Weights of a small transformer language model: MLP 512 ReLU, 138M tokens.
Each number is 500 + 40 x the weight over its row's rms, rounded and kept within 0 to 999. Layers, rows and columns count from 0. Numbers have three digits each. The size before them is the row's rms in percent of the matrix's.

# layer 3 MLP down (transposed), 512x160, rms 0.193, rows 310-476, columns 80-119
116:494510431484525500450426558449513475475465506457526531498500594480458529555508506525477498528529487435390482402540471444
103:522484448471520549571489486525537507451475501461482472459538576464495538514557501556496557448503532518499617542583506495
100:559517536532564418516480505535528509445463468505545510499485503561492430451546529504391438490537448591510572465372519518
099:553471535577506495443532445441515503471519494511536459468449529515426554426489463474517484517490471466530550501449475506
108:445472466412476561530499524515407505469524529507558456514418428550547497504511487513478491449486515490437460519506479503
106:530498468460494523481520512503463476461467535544531536485505589538514534434584539506589577516444457551555476491434506491
096:486444541496554482467495500539519542458435466482531504510502504414475438513393541510542532461478495525522544496492479501
091:523484491560449466503454475493455481409467469494495481497532446511540558480539507489431486491502484570449526514425538485
092:475489516547451410443445496489479484533456526486552521531420515586459503505467461467512508469514446484489488457500504549
094:531476424472509479511533440464493481484512548493527564506521499635546504548472440502482388516528551538552492515484625510
100:457475428552585517519440536436452470511530471538510533547487538456538496563551542538428577468544475530546497519436474464
084:549458415490473458512477477575521513480542530544512538552503580469529522495491538532502541552449474474514523501516560462
088:473546559478468462453526519461429535512519446452460533492564465485432460507512496475517570480466415561599535493484507546
110:545595438463521485510473526457463518525482494478517535433551480612492577529554547573554510522496481516512503378421461566
104:509537462527523512500537496527486585566465494484534545543544452478551484481484464429576549488469524535473528522536521503
120:526437475509469512505527512518480503561439494528494494480474483547560568524490585468463530446516479486542490503538566414
116:562480475462527445434533533488456517475544508485500419448484515460532460441479597503557431592506508482492539506468445460
107:518466510461452507415505485531498490531487445504514488532472578398474465572443514480462458569599497478506559578520542527
099:541492517460458489490521507469529547540561476508482521490465467496429498481496503516462497515436533454419514536539450536
102:448512514512524487571439558548465445480459561446481490456508549450487490472544548494508449510386487516499588564514521467
102:592462459497535540522485539550442486458544519487440443455527600464430562521465515475546438518515439428519452562566477531
098:461498459486463475428467498487460520530491520483530500524468439542551499448504571494429470525457537450542493476594483480
097:498494483515444436416506491543496437540546481464448438443532524522453475468480525496549470554484483537448558518498497532
098:454526512476502497485462538396522528565507456449539488444517464522590503504503485483482477497501555540492434566532475460
107:550443511439474554466483547491514509508507434483487506470454444426445517525522505524511466489456472460437562444543481511
116:459553479497491471505516460464427545473523534511556466486565531469508489535538523480482431474465487506435523489532540571
108:567493483511566490505548493518552526490566575534516497536472505543457523529509455495547477524484488486514524390488437467
101:477526564543568547438471451492531475544472474520473497525504442414472503483495467528539510508484506494524462561489468505
094:504457521541550465516449496443484515517467539466543480475448499490466561479497566511533466461508548558455470533464526572
098:527492504459492484521511483500491523464532535572478563495508425521525400550513565497456435433423538522540550474521519458
099:449432419477492453451559497440514551452578491503547450506567546532475495485498488487492490559537513523438481509480530472
093:540470515456483494518533455528463448458570495514479524450425602588495482517489462529451550518495552523426497507478495459
098:520508507490613445499469464554471468515470486518517476600454509477500481483500497539449552545495526485610545511548571512
085:501479505583525492482507579511485581412451449553551497488572400485407508531521551502507462475443511495466495576440515487
093:539540518444550424481475508506534471476561444504547441460433470532438456482477445538490493523456471474443524454494525465
114:466516484554492526538550525451510458503460487502577502400500549454492490480483550439458532530551476430567522509505454522
109:553535423461603504535447458543487485481535413525477537515499487450489534552387523597445435453575464513451480461465478473
103:497502533518451476510528519507562466542476601523507495527490500531459464512624493524481482575500526555496526420480519471
104:472495532503513482511468515481495491486489489549509485501512413460507483544502506444573468555498505488471477533556497497
087:495514482616551491462524424516540455556494494562570563462584476490527422504485482539481525557588578492556520489534572486
103:509545521417498455540483481525517530538471505491459535548574524584498427483519473451490515524459517437490584471465487480
110:490516470461434481506483458412555493537497449467551544570540488473494522563487437489506465599440445532505474461480503554
102:472549516532435483470495502451520525541434530492499477487507478508464516477503502500557513582493456525462500501564474577
086:511532487482514528475555503447467496582454520506521542550580481497551507541525489473498481513497459527489515503450521449
112:556484509498512532480490507495513527572528435559550558461456537551471468511504466627545477567448477496522444514388456481
112:583487432548507535459525507553433499565580497520452485488530541549404476394447477449469543478496463459466528520499498485
099:507462450504531498478471464471526549465482489455511485545437432517549498474513467487478457462518452502555546524498536490
105:518512587567544456470516470511512524449473513584522520436483510478484492482520491522553509469453473460551596511427531495
112:505541517508463475582482561463481477559487477520481499463516525571418434540505552512445545480495472458558491491453510552
096:517533545496501500508481489516465466481532459491488505491493475558419476461451545568491480434516548456517443451529589536
102:539483522463453485517533406606426535495539544455534459540580534555529485512489527486492477475494452546555483492536513498
107:414460537477436493474546515529471473505512486499347516509582496488541487542602550461559493497501477466522426584528523528
105:391575492482374436535522467500472495533474538464476493502496518498482508457499571477504521571519499541464443508560467496
100:459490541515554484489466485532498539479545478493468460465522482468448501456520483430539511466508528444533557424526512463
096:475596547425588551469511579513497507560405438503500506550530510458504486517512474443507564564507487514500482530486438514
093:462505497566490464511435473526439445474432545563471553482543506509443494497479456536519487548546480489490477442460536555
101:427502562495490495530481510484442475503468474548490434473492521520543453471532537453476468498518536515501448522518506511
095:569479471455484565432468514430470582574461547514522443466568511553468520488518482492501505479496432520511504503520508504
105:489488572429471484496501438494401470466520391520482484525540567435473475490416536531500506545516554523459487422526498537
080:487536484533517462539511493509507526458493459506480608433476495488473474556460484465520497503547503520472552450501463501
103:466477567467511551492488527497529507490491510536465534498511467512548437474501506524476467489518503534484530505531519469
103:447491529481519419501489495502568511538527472472493523459453469482514440460541460518473437431541495525502499581551450551
102:552537523495419559520491551532495548534470496494510494498495518465500537482517540583468558554496467540562583494535560476
110:479476594479514467588542497498497538402496460518456578492461427488491470512585526494505476483446532483418498449410539457
104:438506504528535476436481526436480548539500473501555469496530454435526513532446467477481549473501465419538463419480623498
090:527486501524549501465499514514543495517527435446462562495456500521568456509489545561501528503490465523556441518496490522
101:433532511562497451492517500477421574492504487436452468485531530514483484531544470611559500528540368605506497475394588475
089:513532511489433485503543496477444521471535526443459528483456535503475491510505549492506454563480487505503475559575461498
101:502427478494494440449586533463491438492507498513475494491495528512455444465510555554528541448525457445544572534487473478
113:514417526453458506491477497488451488548527514457486484547490485533514566526495495552558501537476520466473521374531517489
084:475501509511520565412475478500497510510514477438451524488486512547544474414467540446488546532458539414479472529476519510
099:537513514488523567441479519521574506523480502520358451501458534505521563533532558533542504507558521477434515476432408473
102:504476367468578546523546546458487464476529453578464521525514495468521458438496491495538541492491466563507477460570488465
086:510473470495581562476454458564557499475627487486513464468539406549580518495511530497467487562511464555495508503556556479
091:478501480556551449497485519461443433516513448500513549435455493462534471438435505540499546521558504540490506480527486479
112:529543528529494480485467471500489491440475531454494495446470496559433449478464455457448530515555522467458457538607484562
095:489509568438479502479498454487509525505508504525456489519503461486543499443512508506487528537512541541500496538437493480
103:518492490490451488470534515488583514643437567549545572518526431540477527537490425558492466486530489439543526520483458512
095:504517523507526469456586418568523467514471466515478554460507515456546534529543595471461417508500518502402433480509443493
102:489447470504546491515529480537497538468466475481436531461514497579535472474454427544499430452554551528453545480482525482
099:558474489506472507486545505520528572529489503437501512511465520438498559557508443517471505432499518461517545415619454488
116:483526430451473599486495514480502565508595493546483554499480455506479476505465546513461477512485478473529442481486483559
103:458485524537501486478555502559613513536561567537507492509509454447596459564463458436478472517493534461459482514509540525
095:481515411419516488455470464574418505476472453514503489531538514439459427428497506501464471510520527493492435498572488476
095:500521549506456533455549498497504500497529467524482501506502540455468540483533506547501611498486516528501592501519511549
113:463432532502554576526480539524466402492522467509510530525530510472435474504561479574513374464394579531475458544583502499
119:549522551558577438604501513580451524494493520490493449518516417509539501525472470560503551485565496419421455507540551509
100:466501508496446497457438494499512516479520442579505430514499561557473449471493582536476523538434505534435509456436473545
104:502456488436496558430456477433531435449468503483534448457477490464493450461506568558487427526552509469542467493492504570
112:505573493484505515473510578436527534483556490394503480482551460528543559505519520511519433498532511499467424469472449509
111:434521530517476493490500523545533482582524458473527481552508475530532618458553548620525433504468517518516456402369532525
097:521535463498467516507484505454471456450537575466512539473526519492465520430507562454474517487426509447513489520539481517
120:516594511476535455490519560477508475530519495478547527516494486536515494498448544484582558524438510536520600442467486480
086:481477478486493490480486488476473465410530477503475578460550509470487544463494533504538475453505466463480481543477509513
081:527535533483461469443489518534498615572473494518510555464532513507510479507465551427447489457446517455521517529518450483
099:391461489508511499498464488518468524541511461507423531540526532477530524490482518448501494516427505478476475521542439517
098:543478479529477504543481434460447463540485492500491514536465529504414511526483579547506519505493506563448574405479447416
112:567470569431481582411497517495484528493478425567480500484566478522453530459585479509524605521461528495453496463473528497
084:524468430499504481503562461505482486496565463533444450465451464534459496496546497539398495434474574489549579514493530451
101:459421550483537499497563526490493558506533507539500493516461501570542581476435516444459502457482505471533511541520450530
092:483488546461497454488501452555430481570505438468477549529408545459575516551526530442564423512490524499494493583548570535
104:472462512482473476459520430486464551523546467538493520541458485509490578486522443384482535585504438517443520503479464481
097:480430571493570480528504523481507477499571524531529507516495421505443580436418492490532481493409511499541571486422563418
097:542526470480457468558497523590456445477470598569554465499547518468506490505479482463535481505514556416462511509487501546
095:615490512442447478526516505510482590529488477462515523535494540520481496549492592572505465502512530602463535549429468576
107:530520559544497495536591430471529467530502528422481519477581511536508518510479460489504477554619518521516404531447524492
110:518459470535485486506459518466515560527415486482516521494480550452515439512535437494514436498424541505546494481550454554
079:427578523474470527426540529509531546529557555457517510476495560480489500456485466480631520502441485544486510472541524516
117:482568505493421478482463538540531486498490491487511530494492503499570502476466481483525553548509487479499511528525523503
094:441449499525488542551504519521511519457591563518512491494478542546520493401478528474513586468475436570487428452485485550
105:535525489574465473457489543490479520504602567553485459506429444484436573475455500524473502556523576460523545461514521548
095:483533523496438510457541534484484549540536485492572484456579457458432536510569464519543481468459506557469505518507555495
113:584479416548482509488531456510492437538464429528472492484567550536504455474509550502492509515487498470512499493536486440
088:521503436431494570447436391500459572500523457525512509585532482513519560591516556470484477462451505431534551508510509443
107:471496445466517538523467463505476561505509502492490524464454484519509541490448531516479475557511496503508493454493528514
089:447515494481522516481546515448469501545441533408523538487531480516511537463459495455546530439543477462490477599460445447
094:540583497477533526529482537528456437469430463484452552594496522503554535443545490479513434500531504506545474502521477476
110:547588447487508533481587463524475535526549531514517513462542523526447512489521440486523492524484457519520475576509539518
100:519450510501435473525526519500504534531486458478506484491452505530478458555508460547514440478496484547557476435519503542
081:486452395526475492517517517441439573494609520493507570463560518521515512485511513492583496530409494508479472612440498510
100:460472494467516485518588513542468525521497489539500528527534566510492508459473580482491433481445450498502621506493495369
093:591601463518493489509458527536575508540502488467488524538539493525502587468579513449435455522522490575505503542553476500
096:532529495515494527522511426517493440513516509554508439480580482499507471567529441563459513536534533594485539514585498539
103:520478490461522493541526563507580522486455549461576539505444446495504515496521448519505529440501525492481489501533416570
093:514462534514591495479512491547510581466456451530499496517477536500494453418543536468495467461436519467522481590528516529
088:446479433518503538484539521423508514522474489502511494572581473537520488538579482497526432580462531521549488465543543460
107:527481448517400518492490604467497480526531501467524463532496432493503500526451555521427480463524528465473481494534463478
092:534561495513502542489526484477448513451490525551465466388462501503467482479499456568496447508515458529458586501555496526
108:504494477494434513555514453495524501563501551482454469474418504465474491483388480410520526488501408500441461538474423521
107:508439527525537527463521472548499523515460558466477517577505498455506511522555519451522479499499529437524486558583552473
094:538485454457519495477473524520467533438529445501506495585480497492480486520556474468428492497548535576475502492501530450
110:524505438526429537456616441484491472465509576500529489493420511472491470505472504472552513434463577430561474466496505505
090:534530482521471507482513473467447487502449440507498445407450463520576535436531473540516455515510459562467436538430455521
113:462482484529490492452449521535492555530520444516530558554491554543460422474424442468501489509474475488455512490470480521
098:496514521539451560433501547454462527516458502540486488532487509417465502509527494532472574476476479581598479521531424525
099:479550520562521458484505461483546497475465461514538512464475553562501472459538541418589490493531500528535502466458438432
100:524508445506476443553497513585546435514541511517563489506512586530486495489463485514436534463527410424507410463513551494
116:507481507554495449459484495497522455500458468523540449457475447505490451497474477469504471440507520574466453532467463491
078:540556456495508471490503627457500545536492468466536494531528444492403505533493508510550465539536440497498473485456517473
111:473541508517492565563521498497589501449474509436541510483532501499512463511475499461431433523465553497507541465533494534
105:518523476549552551486519449489560507489554439527444465524466501511448529463500377539458490559500532523515540410500540406
085:419579554547514406511514543499504530539463536509535496548504532520479469499506506520491489495508475491494489438432424471
090:508472577496500512530495493548449534470509481516504518556523548473463491442448476498534446571442523519423509577506590535
091:476483422436423490550540608497428504472506525489474479514524485552521487435464505496433411482519502518494509509555522523
096:519493507549450503451521476458525449501584494475536497496497554517462490489482522445419486485561494524595496528530542492
110:452498484464394479448527533502461471592462518450543477512463506552461484547486523497457489567514495513461374468425509545
092:521552485510514514504476464497499528461487553501440529549528517561540562487530541472544517443558382513561510464537528463
096:525469484506537491474508515467495510526474582533475481492482521476486586497446566504420478553539550511466473400431485502
098:550573545546470486453531571496488479548601468526450511525516473528451534508483516489500483557515462410482508506477548416
096:560572443529489489519548423394559581482498522451516569513474578505480524521526528480478521516577454512505454556526532527
091:546518489453504531488475482417548490528487553493514502461504470518498505453441521514527538418554462484471487451477483471
104:429504431487527505453537391493530501519498505519485512551467534464561497436456439481507463501504467481486485593462460554
098:524484532425453412543500485473495450435486481514459566431605524484500478548441558509513523553495496445477512499420407503
097:462502549499487492488470527471514518468431557496495435512550507482480539470457542539439503420439481523493465515508408522
101:457567502480457480501552507481543542489473519455489480467525545484469566514512508474466515491503490550500433478474490459
106:407464502490481495414506467530527509462506499541534416486513488482530416507495494492449541518495532520472525521480472510
093:557443502522495443478487480497473489521522567508505419488514468548494495508519516479477492462448542553496528514564573504
110:520446580480590445529524530574544429533529518560491441535553508491529486521461505551509481530453576608501469601550521491
094:485441466520516535501559427474479549510518467518489503573506545496454484525544532543500494507451443467537499560521512515
135:520537448528458446481524528520511507464532504520508463458471518386515508487471528489504516485564464539498506473545544494
099:532473527462522537467510493486575460487457448459534437512449495565524475450520467466531535494470439458528472454512532497
110:510519566471507522465519484535527540542570534514437562522471616487482525475498476511473480509467448591483442435484531511
101:494418472504533502503455551536503492439625520551440439511478546582462451483494463456541510435536474453506496425525516461
090:547538503464543477468520468471578457532541455559502506433623513501507522570448535502559442535459418441525532460473456486
113:499474528505490475468575478507491469515500476504583459449474483480547522503447457426437389494450471517445538632615477459
107:487529509498490489553505498501492443598417473476427494460467586588583535457489509553564497482500441582486494440509484450
122:513522472583489493611462490529500451500505569464480496518506491454492550477495479502543518490440498494601441466513576507
# layer 3 MLP up, 512x160, rms 0.255, rows 311-477, columns 80-119
102:469566469433477435456468510492515458515474440457488498509536507520506487474465461453521494504464482426476544536498536457
089:456581429509544538450516480505569533455562472556460484519406491492494514428544486523472508613484496448561537475558530462
101:478502500558475468459510393524488522516524513469567549487452520496487527497526473457514512578493533538458471434458496509
101:480553469534499470471539467551568516487495521446488454570507496503573489561560493461480436511509539531522468528502476505
107:473534494486540552470490566466409558527511449581435466505486483562512460478484486597511576550495535537487453587491475476
088:494515520535481544521554444552505466532463467490523507564481456526524498532474515530462479491529478469519474455523541469
104:515474467538510574485485480544552529554438486442460497491565535468576514473535543471484549470455533517580482485492503478
098:500482456461483581552585488487489517506459555490481476541533490539533463438466438433494456449455551482395517511470485506
094:383440460575458559435543472532472475586495461474560427518501600513473584454517488502476490556508495470424490457499412520
097:494494464440567461427506498527526513459504532455425590431497431600578509447560437510501529449516523455473527562449471525
096:459510487546559456575469469591476491480544478498536489466498507575490495476458517503499544496533466550561487528493520526
094:476504512470465516563475514515464552511547532523419497461535515483506588490538536543446559458549514484538452484523509504
103:496509560518505530497510458439412498505487471469503453529541489566494493489509482553485490520452433436534463456485507540
104:454561472444510395556480510564516510508464583483533547482478476513530520491461555516536488543525480498498494470453483499
108:507524522545490458483502558439490558533532515510511540537447525498504547543510501539441451479451519515494503491512489558
109:429481471447484466493520460526508477496472562453467480533535450452481533513468439528522441512417564521461430432566536476
098:491511506473539503475487411489522518493510471504544521524510542430514545505458484586522598541552453510531534538540462500
108:537492435438427564510494550451463453539551456506447445498490456549552471482533505521505536541494488447531430547554459609
101:482533450613453541550512513478484556528486525511500499510521521538490504492501441480461483443531429443556573496533556492
087:492521534473468546526476493499451374490472513533493540530526474468595456504474479526541533534508430499541488494585516479
102:524466483524492491568486420562458506515519556515511479495470524449518444499396448519508531556560494502500436497525565481
095:477500423530536488482501515461457489589496447448554559531476476516481490509450498507484531581555461501535482504475543516
083:476459545481538524493481535639506463414523482575481508506568516573453461553450457518522508448537515458472511471505515527
113:547456410491457563426499479521638488549447506583446511551470462531557448501495447500496500467535440511527459473517480475
108:500541505484463495481494536514447540462426517492539463431552497488432524456499516480456544525528534545516437492511504492
101:445494499532463462491542612565547545489478459441547507463489500523540449428481525427494527498530495468493490499468524521
106:481537405532544537478517516517443495497497455542491548473454462532465514515540426503490454525572447532421515568446474498
097:488549461563481400538584468544541492489497534450575494524561511510498494495539506512506503560543539453517489571505491480
097:440515429570450486453488557489552454520478482462478407463413473515500566525480501530381549535492467463530463470524479490
096:484483461521535465587520499534533447546453527461529540467454476445583534533500490530538454472499470546502499483580530519
087:397485481598514535439521560502548529440431522520439483494527434524567479521506468541522490529486512462503468532513408611
093:535443456479487469491561575493468510526488507464496508504547437521523489479485442541391532483517479485462386514480478552
091:460433463515492557479506457539470520440583495492408407562446527522503549454462533476444509473581471461528461556490464536
093:522452490513510501500543480518482546591548524546468523529514514510449463491505563504524535486527556547492466486593477525
109:453554454533511463469532508463507465472415479478514492471533420430549518530509474516462497544559451447577436473522461499
100:431458477613503471543486497543506462542512517461434491546497529500480508511406481505560489556489498472514496484482540539
097:482486504527511560447531481532525514469558538543493419386481450488486452516435509521483498462454494512544486534510510538
097:551493507497534571478557455503512482457418504504524496528536480562506463530490489517548485582531472469529408512544523477
090:454481465534437486518575512499516537486518450462452509540445434505464473535501523540514518472443462474458431528457515438
094:464453499513552484495487498515548559469528568441455563505510468577462462510512519481502463580514466536556560498568491495
110:466513501453539505455498486468506557477504477494546526465515525482458478507477540492435531535447422597482436437469637531
100:532510523584528580530483506466539490489487499559473504544592471500517491468464462465528515484517523494531478464483474446
093:565520497498534485548531483427486466492494435485488467497544513464466517522478576538505472501430525431457478553507461538
102:424566561560482505572457546579454479474474441493421523485471562465459471419545473542439548550496488505505443542494535495
117:466459466488504504509455494440476488533483438531454497458507475516655492516508487525449511520570435529548510453481542405
112:481528510457497560531438465572449486459561515479481575502474527503512509412476549477444495499537496496545457504490498509
102:582531408456516480519546527588536526462497505467449466460454488561576451566519503592441535500547539561575496535450566480
104:477522454460474569594460524439538446573481451458485553505478504554472448505494496511518498503525512466492491486503487488
093:527493509548494524490504466538486471473462534554468527499512507492528543502552501510533495532463530498524482451517511423
101:498525562466472516572446448475433496525533511495460523529539509447468556438484429507545522490448491572502489474531434511
093:572447478512520467481547521561505543514507571519504513483485524507508546432527522594462499514536469495534499543447528557
102:415543406509378436502522525495454511538469483479508505446534423529530509543505437513516485499523530493442532455497490480
102:573532506492489505490491533527423430524508575491469440573470537494512532489537460505455541459527516478468513466479514539
102:495456494520492554491488412541529566408530510437531489529498449502479459502421452587488560568483475455504475490482515549
100:475477437433510585520514416450510457513451568507493491604540547425532476484448487509552456495534492472490524506488480485
098:526471389504489437568530510475569513455596510484501500491466474566465462563473563493420511507441459397462580448501485431
094:504481521536511504460541471493508448528536463518536534567517508473527538543442480506518530468507571524532465491526486464
102:509515496505390549476464497531505612529526515450504457526440556469514485476461488519508510433496483525464575441471518547
090:535480464501491432533468533467466572515511467491550461482523518503524488439422476530486507495575547462498533515611453511
098:515464497579478421548523580499436535531564490469576494505444456588495589460493511491489502521520452483572537468545465517
102:444476533460429536441574551530566563492519460477492493485535484524565449473489465506407469473537507543514522487512543485
091:490525541479429559505557557494555531502565389562468500585456472480425511496543542507445482523471540554470484511485500343
097:452496475524543484479411505523538453466545484470502583501451485446481504483470510479494552545552502439485485460476517536
105:429511478524492478521578527547467480526524473477453506553540495459496398494454519507443525480569416515571438491471474488
092:483504481491402518471479449504504534538531455448507460486511483520580483454569435513453528579482502476535469487481509505
096:558447507508570501478510484550491460544509479514482438489520464503484507419455429496494402482502519558545454545493464542
096:517531496477516528534481466477497425506428494523502461503458559524562438464535543453500525509520531567514523548507495575
110:545449516430450499522530487501480513485473554432478586576486500540472458439494528556530470482538491488520483491502532459
107:441587508469486537578493475464469493465433437513479456590437568552478511467500468555532490523560467455520475531425477517
096:457422443549510500576488549461439504472567488540506489451458545475449530545534511523483484391540512570514449524446522531
102:548480530529527507462477545518380485459450454503492470460531536503444528500485500593468550532433558505550543441534533512
094:500490524500493503503495489557485509494522532476437423454419528541530441452438527471471485509439527494458511471409468516
087:515451431553502458527547454515558461531500513553514478553509553527488472499579455523493546438536508497530562468540537520
092:435485562495496530470526548551476613464516472444503581502420433487538529454472529465505422461456501473449502493508487521
104:559540591553517477493527502501473523523429589485434527436505458533504526477486543494510509449538542496475486477469512554
090:492452531584437561505489472492517522516531500554506465445457514525477500533505536522537406509475527508449481530578520459
102:435458452454507487464457514544465483517484533482514547465526443534544487505502478465437442486479487510508485466465577493
093:513558543558504504492516503522505537470526494465510483522543482524469509494491561499457553419564447560447490462536500514
105:453573501484527413481479490523487401546577446502597582496506507467473538477461480579509439467498551529474512482560549512
106:518547520559488477505516505532480441539433462524501548484447499483495540499510452460456538430507474577514477486523503506
116:451429480489485520524462495441553547531480484514489489458480506502517506487475470495541506471529509502544473474576540579
100:490480486472542479507555486508540545538546490508531568553501525517500469487520480488433459584603512545479544421554527493
095:503472438513521526520415572408440516522509543458429463501443418543483492469474454579514555509553503533441435570457540455
105:467527456538527515557493427483501539549527525491535453553507457629521477490475482470486526467433498542555383526478473505
106:471584511521485555505490542501490429506555467506529532592496524483442456503574489542477393494467413536438428568540525579
105:470490507529414481464510425479482534465487411478543462512451516552489543481430510503550533464499493501460480516477535586
105:552517513517545485490499571566530462506487446529505507480494495529512529518495522461414485521507504484457488510566488486
104:521555533517522605527560519570464532523469410439495483500467568549471508455442511468497501479567461440586503543511552535
100:462496494477512530474431480475430512490478483501462493548437522523509536447470516520540495551474511497527483566576437418
100:526472553497496508491550550567517506485522459493479559582477503477486474517468456543484454488574555566511459453501558556
097:468622456507481514477538409488506511482461512587554528420553456519488482514461502516590410466521522461471493462489504508
112:424563443458547458523501493490516531584502414494537567501506526517525473542512506549510433476445499487464505529558451504
095:432536529574515548488455482509525467515542564500499499524380497519484441457484496506430593532603489550537447539509556457
082:536513574495472481449568517545471512444491519499561511545483460537574498477518463487480485474498469564488501417513564502
097:568548474514480494565441499446547557523545438467474494584470499532515541534485518453404489544536554456492477533560572493
099:509453490487500554484452475446453514544490503506553580498611486525546444507474545491453461433530457491498511511480519512
111:500506518586551528467502502489488441543522477483487543466399540527522557521471547488426517516523576543496499526459581514
107:510494417548487538517462551550489525456524543449504523440508462478508579465453477512535536535559445500535484447479545441
104:463522525500427560486491516521542535489452464462427591447448519458483437463552495464549470466461408475525483546481514597
094:488560475490556509439483501509433462497444535519510491530508452508526420506504543540477553541541432406598465512498432605
107:426516496540539491495486489475487511523530519520489490539509486532566492411495503506494508530533564521463491444497525581
097:459510443511490541584508500550527499527469522461461442487487432511462500504505546566541515546578490512539442498497555493
096:546523465516487527520510528494493486502468481494515502448434488564508509559495419504472475523465490472475429567436478518
096:493568517478472488556484462486424611449478494510560508472425502526531433403522530455462570567477514508543457496486441503
102:452424468538503451447513446507585508459433537458521528520457518585557534451605441562544478543472480543506476514582519522
099:397480516542483515498487477470565498542486488540502526516504517528511426509470456501552519527508502487576502455595540547
086:480463434561504500506417435498429536470503542614444501528498525430493477468519495545442460440487524528528513511560513506
107:469571439637461466498482552534520473533420457560447528492497540474485487487464533498475533479520501531451542600462511588
101:465505471525492527497555457404518467547400524536432493519478517519544514482517516510475534492575429427509458432514469456
106:455519498511418484462493557541529500537471462433468546513425491547501556450531482490505459570475539499474495499537528499
094:482478488482587557495457486446476427649533484528492538507456491419478513509531457468589486482519506514582523503495400539
102:560518489532457481530498406457489512528409428545490528559502516509502495481500555543494513594530544523463453465478507534
107:531470470578485420497524458445470598461486468497501449529464491485494534490402531478515476474572461559509479515500496552
100:561508406486531470519478561507467596501509457539459592536443511482507472454466526481408538469511487534523546464499465492
092:501521449544485482508532458530520512502509506536483473497535482552505490517582564597447526536527488498529441540526474505
091:443538449495497542477499470481538515611481543479475476511450441512495470580493473480487518525488508482553395560466488532
101:514494488481543543520509488577473451507431441529492540493464474457465468492431470558458519482549513499423463490478438509
106:516507504452482514501463438486524498490564460434557453464553541457544461421518510540557503520564461543520479465474500527
088:516478521476567468506490606470540461468445433529520466530430498447477487506503479536530497509513533487492553501473485537
095:454537538511491490515576507545478502496480459463541477489581566481473494469473502516498447506491515489494509476502577482
093:455475470506463495556556521519479553458573495456501508510431437516528470527482503580552544421525451451508517490514575465
103:451500448476511509499572405444519483508513476528461487546526518558508494577458535552448546531525501488439551487576507539
101:555550497552501436491472469505507558460504573568532553511410495540562562426563445443504432483529516542569513510550556471
101:533489479444476499420488481441445483449425498470531482546587504531509539506547447507486527551490458472463537484448532493
094:497553497477550500527545468450460448503483528524531515483576479485472429401493527508534519467579436391540493484476488546
106:453409468458518519498487567549595504459488505504465562459496574499547518514493532515481511516496490544501442590444556520
090:443474461560558522520522474515487498512487557472527479545502476491488539564517422510538555433516483523462513527489465503
106:497500465467463519520520394491568491604507586532454535465454507531491506470509507558492546590477444503386478564483519432
102:465536472585474528502483505525529538484467496479550508479551471523477532528441501485445547542517511479514533468458544488
094:484536535530486449468469492503509456511476472564555555458468537430542519508567515502504560535499527456478485458535404526
109:478524467467508531570569478479548413623467493463540505508490485479435452519493455520568478493421484496502436471493525522
098:514486476513435489488529438531529483476516463515522512440457514543520487538504436539459500480548517453502481513519546523
101:476559477543489512465540550496489480460482571506512398533429522518532510499514495459518513516523488495518505546473571516
097:488519509480557436553471509449538472545530512507522509446518499581510497444535537498555493496520564516538500457509568462
097:538586461474518581496416545497543503542487525537513500477435499576572467520478453483524449499496472467505520484539437455
095:549473510462533503514466545529486532530495498521551509584504506467442510460483529439454536457464476524521434483480479463
115:499466537533475436531445569468572513491493532539485521506519469524530478497500542532457555514510492475501464519489512541
092:531558584423539500489509467531590481450449494490510470491465529550547433460463497473488459531553495468417541500456492480
098:553491469534455475420498544508477487537498516536520506547467537472446459510496489471435533469429543511497475522469522516
104:474444545524523503497469437456590552534493559537546497440496544545509508520499508532434482468475394540435508489540526419
095:487479488556533557470501538431525539539526535487469529397473484489528517577466511488494532440517525508474507503506463566
102:494519450522519496457544469466425496479479591532536590526495486505464512466482502523600495534543538490542450531467442527
105:457547498442497529508447504480472481500480342513500409488463483469555542530537527467418520498491500551531474525470475516
101:516483463504504489476477510502540602556567470548506560509479520535479433477440434484439493591464539539390497453452486461
109:520464533542485481434482519502491510541498444524511551485458577499522539506463457488460549430471451527489507446520559509
096:422507506489477551537573511489519487466524471499532514528521522503480480458511571501488508543535539533480516463508437518
094:528580503560508475585532512555489515444461417466487518486465393523472473460535540479439576452468501551579543466495603446
097:444502526531479451453521493483584495515517565556470524447545461484544503517453542506498542501508522413586457538482562446
099:463495556456547445431481506421537492492450531497477463536392567423537485508502511447569490464503504496533588533454552472
089:460510505502533491523519425441445502480490456511531514494482511541573499486537552510537369514508519564503461462501456486
099:390506599555409532466494463417484574546500573436463557445501460498471457539462483530517447486431463512628496535539485524
095:480588463525466429512443505465531505474465483521574487549436494531477493457499431447508497553510478540450505549516517427
098:508496497510480554548475496505514411444544511472546497554489471534452445467548447523506497502516553571501464433606454510
100:519542448436473598559483574494572511540498568425521529518429482468518478488487509496495526521509463505477425535485459516
101:485501504528518536510460467456558423455510502544572583520500539521449486556545523556547550437469511492502500495415514458
095:538524494533422534487532467562436454460509465498462452509515545457621526449487528496517554435508529526441494457454537506
104:521456531466557536518571536477528436524499475545479473526441487483509503504500525503472468566550467538584536472474510567
102:486447469460503502524487501467417471481510593499496493545543493525523485507574519504514528528443556540440447483527514523
117:428487451550518520490537509519473524421523488503571499511442511536480510465540525535527490567554434514456607530526471601
102:468552487524504461501477417487466546521512482468544550540439482457526515571504488536496493542558511550480479529514371544
111:491504433519508519539509435459477464556566483543501503530411547465484500538500503522505549530564510572483503485528490571
103:532524478659527509504482535536492493474583461498522519474515468452423531486483544549467500488492545547541511496544507539
094:442522497517526540541514561483524511440527431575499487423473466411552531483487503527515418472486457491523496546476550552
102:531495444499527513431439456539471521591474476534516479511482535453493448513459456504453487514519492477460536524509546402
103:527602392475581473516527514486535455533492470458487512517473500404545457465496391508478499504468572473441515508484475539
115:483500457473472451523478509508422521511473475514524521538525507580538471465563528536409512541473441472534562517501473473
098:509472403520533501463547516578478475499546477522516481412533551558500540475496502478497470499476514491522457505490456470